config.toml
positions = "rope"
init_std_down = 0.0
schedule = "wsd"
Each number is 128 + 32 x the weight over its row's rms, rounded and kept within 0 to 255. Layers, rows and columns count from 0. Numbers have three digits each. The size before them is the row's rms in percent of the matrix's.

# layer 3 MLP up, 1280x320, rms 0.0705, rows 628-648, columns 160-319
100:150150162169176207091120121139089134149192155121171085152140139117113108134135188110122096188147108160117140131083138145176117098158120110173074149103102123158143121137159114130131103122089111123107053121101089118166105132152103179110116106120115071141139090136075104140190107129126092179113140137145201135136124103127104113092109108119144126135113104088121066124137133135113183166154132105093103155075153178143111130092160160121158111120121097121108109154166170136202104144083176
097:114159122108120130098165162148131085150130166163155140186098102156081143042141132136090069156099117081091135121094138124130095155084101121133153185162188144119141096129118130111094018132053113096112111121120127147128087098071191151152128100133109145094113094141167176145146113097177096098102165073150145137169121168108141158084113138164132104134157053148149102059139090061076110131168105180116064105141102081159115151063107127114129189162185123100137080119154136112081137112162140
105:125146127172090094134130167104102143099116129095082121148106160196109154094047168131160185120141193124142133160101094112139133156097192136182138104154192124128130118090100166057126098141144159117120157161166088120133174122092126132121104133155102075084124150110110175141186108162139121153194170056179158144120102146144147102120086142105102158148079138100113111118169090090172095090093150099123133138135112124128167105178080078135176114127092149150154083132107107120146137106161130
097:127191125150117112097151145117143168140104162064149175127136124124115154180152128174097197108123131138191166084126101151159033138105046123164160121114112084126136166136178133146111127120119176121128062139087130134180177115123128116128055150184145146150129136089080081157078091131135165140210115132107080149156114102117146144123113154112081139081077128116124143161171114150131201136093161070139102123154137174181166097081116120096148133113095080133136134104134125122165083139150110
101:176112119068181136168124187150114133154149153151147138108146118110117147143183124137146166146151168155140155139130139146103135127116094145171102102083078115181111117162126179082113163143147160125186106127085141135119123114142140120094124105183108092076145094115100160126150129024131177069103126189133137120107167082128129142077156167147104147125113111116084114140126106104185142146109168118174131144094095121136138119104127046147137145156128157132110150088153135144120113160147120
099:107077111143100133101070066192101118106201097113163193157096125121116126098082101158140188168040100082174149067128132127085061144089107143115211127084194126094150134137152152162083130160105141119143099071054100199104137170117137150135126134179121108058123091093127077140158153124092094127118114103083167105140086110130129149100107092100084098199120153121110180112122151110158124152109071131119107119107127098163125126150039134218069134094066173119171206131117160126162118208122157
090:081125178116115108139113094155168123098116142144162155177165089099147088089074175117103155095091108100152134106131153168126089130114086046136084139162136102169080093071111177155083196158134175125160112083109139120151133099160131126185184122137142135087141054128140112152101186112133145146111117178118087131130128119161182161084145078121103169187161153104123153110093139143153107077137128162119158163103139089074054140146163134173116141082107121143141126170181151185165089147128143
094:082093088156179108141118125163103148086131105148146080118144152071135134170127108142184152154137181133184147071127096145133096124152148101111102122107139123144106094173203199140163106088136126063153078116083123128102136146145061163130117121135180122091156129104160113150104130098191071128132070140167119121128188078120126150063140053160119121061121136095142117124101122131148191149112129120116181120161087076110136124096216157160115117094101086148142087139123119136146106156129094
103:142133106119163092128101149070138163075109091119096128176111114110112125089138131087112151184112118104085076085118090153127096090092130116121143198073103101135136135139113192169131104167095089082152167133080099117147126143137095161163124143142183164132111130101123139076110106148129106142112161114154141121083118159132071099101130138160137137127115120132124139083156110165143138118150162098088126113101063200137148192147107151165107121166064171161151097142173117090075147113103075
094:134149153127122142122170153152133106103093101150140169134163123112128124114123092107106131128144162130142135136109079082146145147081079152127126096072159154171195116134134163119141182123178185133132109158141105124147148150108135173144122127145158127135130103096131193101151108139146139111080124149110169165179138169102089137162153148134124111167139082079006154183135193136145104064146126141093154122149099176084116120162133110067192125165164111095141144137172186159105145131162098
105:111096124097193081147105128172116141097138117174095146109179197092115089202166090099208165161104151151145106112159099070117145093119163123136103097075109130085192067143147112123095078175143150109168182142121102097117130111113133158134143149183080140169139170185097111118171142132150069153135147141120123111184146109142181089124122120105126105129147198118135138132142170171189199101160113137170135135128075135111121051131077129122114154164087189113157146106093145178068080075125184
103:069116123139173075105093111119147112106156155138121082120146158073135120126126099080107192144077182097120121089125173096114064121083137099146082128166129110205160140093121207119143193148065107138108143197067152134135089117141121147103124142172148143087122151137084110133116117177145085097134143126128101132127135140142086133210081106141045143128162121098105157073147121180117084154170140148170149166088116154149141081117140085149126154160140091122173102191139175097150125118117147
099:130122096133142151095200124139078131098125084099130148080151076163124141097147183136153144146095115136190119180097058097144078170122176125057124156100135092097098153142175107115170090096126203132089131144070141126144140159167096135044123100067161081119136128149139160163122130165166092155172134176120096123127153109175116104139111122150111167148101094186170154159114168112156167119076148117036106150097084048180117175123142123097166155141140103115137142093150136138147103153093094
113:120118125166135183161101131086109111145132131121160096161147124119134121175138161125102051154129193082176100138179125154138155108126177104123102133118127116137173047151144131114083106120159095087121178094088161086171117145134126145068111208077144144167108135097106141105118101106169115144110121188098122184086153159170157197137104176066168173139146129108153110129120169118183116143127109110133102164126128095099167136167168129140107121044088085111161107131105164172116147093140090
087:172130074130171122071115125185219156115154166100065162130117080177080105168119089107125115096167092162158150121105163155094180098123120092085094152136143091087098136124131142113134110158091182127133132105120052063196124148158072156124168111168092038125112136137102089103078122165117079171161122171098096105098062074146140156149151115126142118115108076114174138165140130141130115155153149127143110112126138182072121113121102122205132148128089110149130124138176105129157131110142209
103:108123137148118163127149122146141118131122093119140093107137077137069186098154150124181080117143068162129090105072232087103123145051039092115119121179107165186119091159083112115107157178130139126163125171103183161116129100122107081124165125160122163100109131143166110152189111106098157112160212152104126095098104131155113142161113154135152079079093108118167177133166141092153101103157096113166190172154128134143134157130098184112170106051157142124145111117080129092093105089100116
098:175100120142120160116107106196101138125157157117118116094114132092149134141097132126041114114134114118105140096072125099133067161113114074189141184126127128121138185105149116176138147146126133167085156156095111168125100107125153107131128096082127066075104124105141093131165088102149126158144091088102111172183114156155161144114096137077105143105101134091110109110101118160123191160077112097087133204134126114141121151128153160044123147093110132079099085080140119127135147127116125
101:166089132113122086134102101109200196111193140142130128109124143151127112136160142074162151123115096144140139133078117102147102130140160127170134086100147128089104168166187143117154175167150098171107097087132134146132126169058099129183133033128124110112119145105195148125126109140062145079097157168138113078096123134085119154039153125118172153134125072150150122170132144145185145131119110159122126170163115107081108132110185171133112139132119145199129141115101114186107128169140066
100:109124117114112152079168101085141100114084088159140151117156121127094154174078090151171105109089104186091170100199092077137177139163123094105056145115068152165088108077135149113068138203175155175152105196128112119124179077150143102114137111144130118145145113142105128093129098137085188113203165143129100080129124137053068096091122160116140099131167134157062126157192111154149154103051147142230130108177115162157162117149070149131146051117131126114162153124080120116097181110161100
099:119157102107157147113076146139150160130152195183149141140117193108145151128098142156168157185105162131095155071078163057196174167148104121142104072131162110173136146088084143139137104121135145131146173137123121159123121106171140122099173183113197113108129146135128144175146143133175103140114115160180120100176114107073111065091085175152139139124090141190083128150154173147078108169129095136146131188182167085118120153158079102193118096094154123167093097109177107155077191143132104
099:115110105137157148153153129189219134168081065151150161088047089136168158086084148154153123098120123132103183109110112165167109186180105129094191139130166131153169179109174127095109140171106123136127106104123161155134131103100161152103098139178144175117131118134056135097078112074112092153156094143134123134151135195018156085122156121097110120174137151112118186167126118161111056110102180148124136144091162141182137162184101051189116142153063160094134135099190170166177131094121135
# layer 3 MLP down (transposed), 1280x320, rms 0.0691, rows 628-647, columns 160-319
099:122138141089051124184061175109102152158149093088116130143138119123117149073158077112117070145171136109157100121179156140125135093160101179050166125079092115152169121166090098103159119145148159121115199093105151145147165091117087086244078197165134158120063100143178123116112185132123123113093171110172062172120232122163108133120151143166127076115159121144099123175135114143166121171160146150151102105158110140087133131125111103182123125093097105108095124107141228102142177113092156
094:150111124136149119132157094121096096089067128130085125112076070139196153144106121168129025077154107125087096074136060109148123111171156153093151150102098092152065115088154155174165112153141127144149171128142146152135122138089122182141122128105128138135143114163121178115152132140156154114147132083090143154108127170088138083082048084149108104178103052132126119107120134126150147125132092147184150128120094166113120112086145092141181194137073100148178163130161132135159133188065189
102:146180179143160118111179177138160122157164148122142106164109078147145178139112130092154115084110083095102112130137153150132170127120159161194117162128116113146155143149061117149111113062119185116126063090093159129147133137121142139165135105105140095207118097148144084130112102144135181108169096126097155108117159115100109103090138118244161146085083160084160106029121115162149165130139141093105154151117096110133175095110116135077150137119060113109072127098121164152117149105136106
101:136184143139131158114128086149076184127116176122129136211113152165161120069160160081119112153106123204129166138070111151151140118179091065179110176093097118126151199107156121139145145114093138162139169089104098126106137196132176202100084066131121149092149173175147109045153140168147132103148152128086172088156123113108100113122184116185115148151127084127101073127136112087104082111107116144196060127146186083148081078148113091152167068156086153092091081094167136172106116141115165
103:103099190135081114147156127110044104137095104142172136113096124103067073104157147141113213117082102143123126111139138098109152104138142079177093124136148131123187134123133077183151104184119111118106091135123151186105129068172101140111100138182090122094116101160097138128119139111153119099127180154129095143127101172161110153154093175072130104138186063137205089166119112114110124126183117203159100146119079126112084105123142186081156095130105128110122176098156102063156118144155143
101:110099112162143139166086118193132117116178173108095159121116133150112133096175111087133195184144080149114150104126128170101141198150104090039183156137116125080159124083145178210140140116085167117142119124119110077083163165096058175186098061135130098117131164111063151148153151084080104114088118082119162144155119146118148172128177098103133167138126089127116069111130137139145102120213111107115129135084111115112149106146153116132109072130156163125071128097146148158123140125153146
091:135071133103203165134190121157101118147102103158164065118169106143116135099080180106095139084116154111126092103136075127115146115162100146107148121112117080152139105190081129115141077111157103114162173124165116124167105169080121134144142154098179079093182200146139093200136089177109133159059161145097101104131116120111152128124125047118129140110107172163098132104138158180145146107060163178127084161128107160109125105137156147204091130139126167185158157113118143096168153080143143
099:130133097183118088134105164145127142157134103094081139147109173039087138156145079143156080140115139183068160171138148103118125137146116105206142106190112115117161162114127131123094140080142129185122152139120110162112129195127119153124106114119096127132139149132129175113148151125115123111209142087162167156178082123114145108109082121168152118131155092116105098121129122106114099147106066095141081105101155136166139108089073129077145151132111152101074070127139088069115084105075100
101:073191154104153067152136114085150109127173145168108189064105090106133165092113120073096100114108163122141060114146121113170146116115125150128129151122148125111169107135112161120132104086144155076089108116148114150190151100093104097143120109124078094120116171102159079121094160126121146151189200109096122172157090100150175144154127158154154128138150142195100065140125071155124124108154148172160112145108099057119088167122143077106140137125141129114133141185119126208155156134176115
100:147138157137113101205071150088134107117084058121084077130154102059176134072173053125101031093111145159158154090168066080113101117158144117138148168135133094106118156205172110155123092087121059145124154140116136134135133123159143122177118133141137111138062173110123094141194140131191130173123130103169130150078104167138099124103138126119086148095149203131092108068122106187141097168122128125128136131146086138145089088129156123129135135087134112074148129058108110093150131117120121
099:207152145110147115087176130141123135123101100028128115130019105139093091060138124185123072117123120135095100126145121124138116129146102072141120146097169195160135141112144110130118228100122092145158101139162180076113069138158123104123102066097137135082202110097129144107097134154139164100097143149114162119113109165116163162097051154167150096151129104151103098132098111143094132100070157072124107154117185164167168126116125109145138067139181089170141143172163135075117168099170059
099:098194150077111169153189111174174153181109152109082125136099108098182111133208105132137094140118052119116125152154094189121150151093162183082179123123108122106101140104127147157143119114191139191095105166170119171119123129115101178129189077151079181109185126075108139144168132082105123087178109123099165166118133102087173141089130140126177097148114126143128120177113177159127131104109133133113055097109172155081108098148091087183122141105173098218175140155135069085098097116134140
098:134122126141124097169105105139183131136111144124115152165106116086104108146086064121092082118166157161137172153143156145170106099097053140157150141164134205129159177093145130118128113091078137118159115109180058175085088100136087157120127091139156162162129139177103081096150113147119085130143111119153133152123091116149136093161125149149082199103135118096118159129116099141157091126159134122072127128078128104116122164189063147097132102141113135097107133153095166116099087157104138
099:106133077110174141183123109143104145211188127147106138089152133098091130120104143130197134151146222114114098121039144078092117093115127152155122128150096119153157135115140162107127111133187131136187127094150101052151086119129087158188171084076169092080118138124060135108174096105163142109098122135079097098142110127166144132091169073150134138119158148107087126120102194151172139142104143149100068098154097179109153109130097113115125190192093167112083180141106172157147125125146119
099:128142153170203070113103176110153206112131165234142114126149108157165155135150129173152153149065141103133105118099104129148152105183154123155122144154111120121108067175120120102064119058202142095110135122125149096119141165081107113121057166082070135150196143116163072182166098110115159116082149111164148172114173101154119072105108060112144102133058198135118144155117102151132124082170131113093165125161173067108063080116121162074090169116109160163131080070119116152057160174173158
099:121124139126149100154109165110136123139125150132154129142134117202164108084149222139117093170138112091153102103141141184191097110105142155118092109076129074118126079107168017121140133128165097163077137118161150160157075178138100060146132105163160136167114094102129112140122207100174098140132104103132157067120112115076148071128049154143149096126149113142171119206142169064111150131122134058103128110133130131159156160106161112082149120108086133087131130127142112079155101136092065
099:105124115103068108102132142085121141164128106104149142151114119116149139159090153151168099138149142068172133163197054166112148143131170118080181107142119110153140119146151107124134139096160131097128108049153140121079130103083064097086155190145033150098138132107098132172127183151171147109105186106170118085093153099074132176102125107163107116105120150159173085133078153061181138168133115074188061130117151065125123167085100115131178118136134151074111142133136148143133110168156148
102:101088170133157100110139040193137170091081143152091154129122118124144183191088138185124089106123046126153145159145149137135098095136097126044166139125158105172113166141091154127182159105114166035158106122155155192125092117171130112149079171226143110127136105163138105110118069183170118148124137113157134160115146143175110110117135156135158121171107088149101126102199127147099101094089160164098108143095120135093106044088108106217156133123050173126157094130080130092096122166136160
102:117129121085182165130107113152136087089129110083187171177186128108131145142134156106094155174126185110139155135100171091105138122150124163120073161068192101172125173166092128128136136128124081110094181063098107131144095071148141079112111133160143085134161141134126114058182093074108146106070088160144108131073164019097156104123166109121115194119114161108129070096087134145136152113121138194077100136123157121115129129142115118149050118104139121184155076173188132143082155097115093
101:145118158101107103165103055081119095128213104135121137179105131073091074135180135170075116136155128069151146165101122134094115173139160061120148118116108085116167140082099097144211112096133082123095087134116160115094139099175169170071182096150134120194108106122107134078135084101066109106162147093151164166085162119099119125135175132137102152070068111070151126084089078152123085140197133148148185137135082180151122152162126103149162110152125131133136141127078116176104096058130115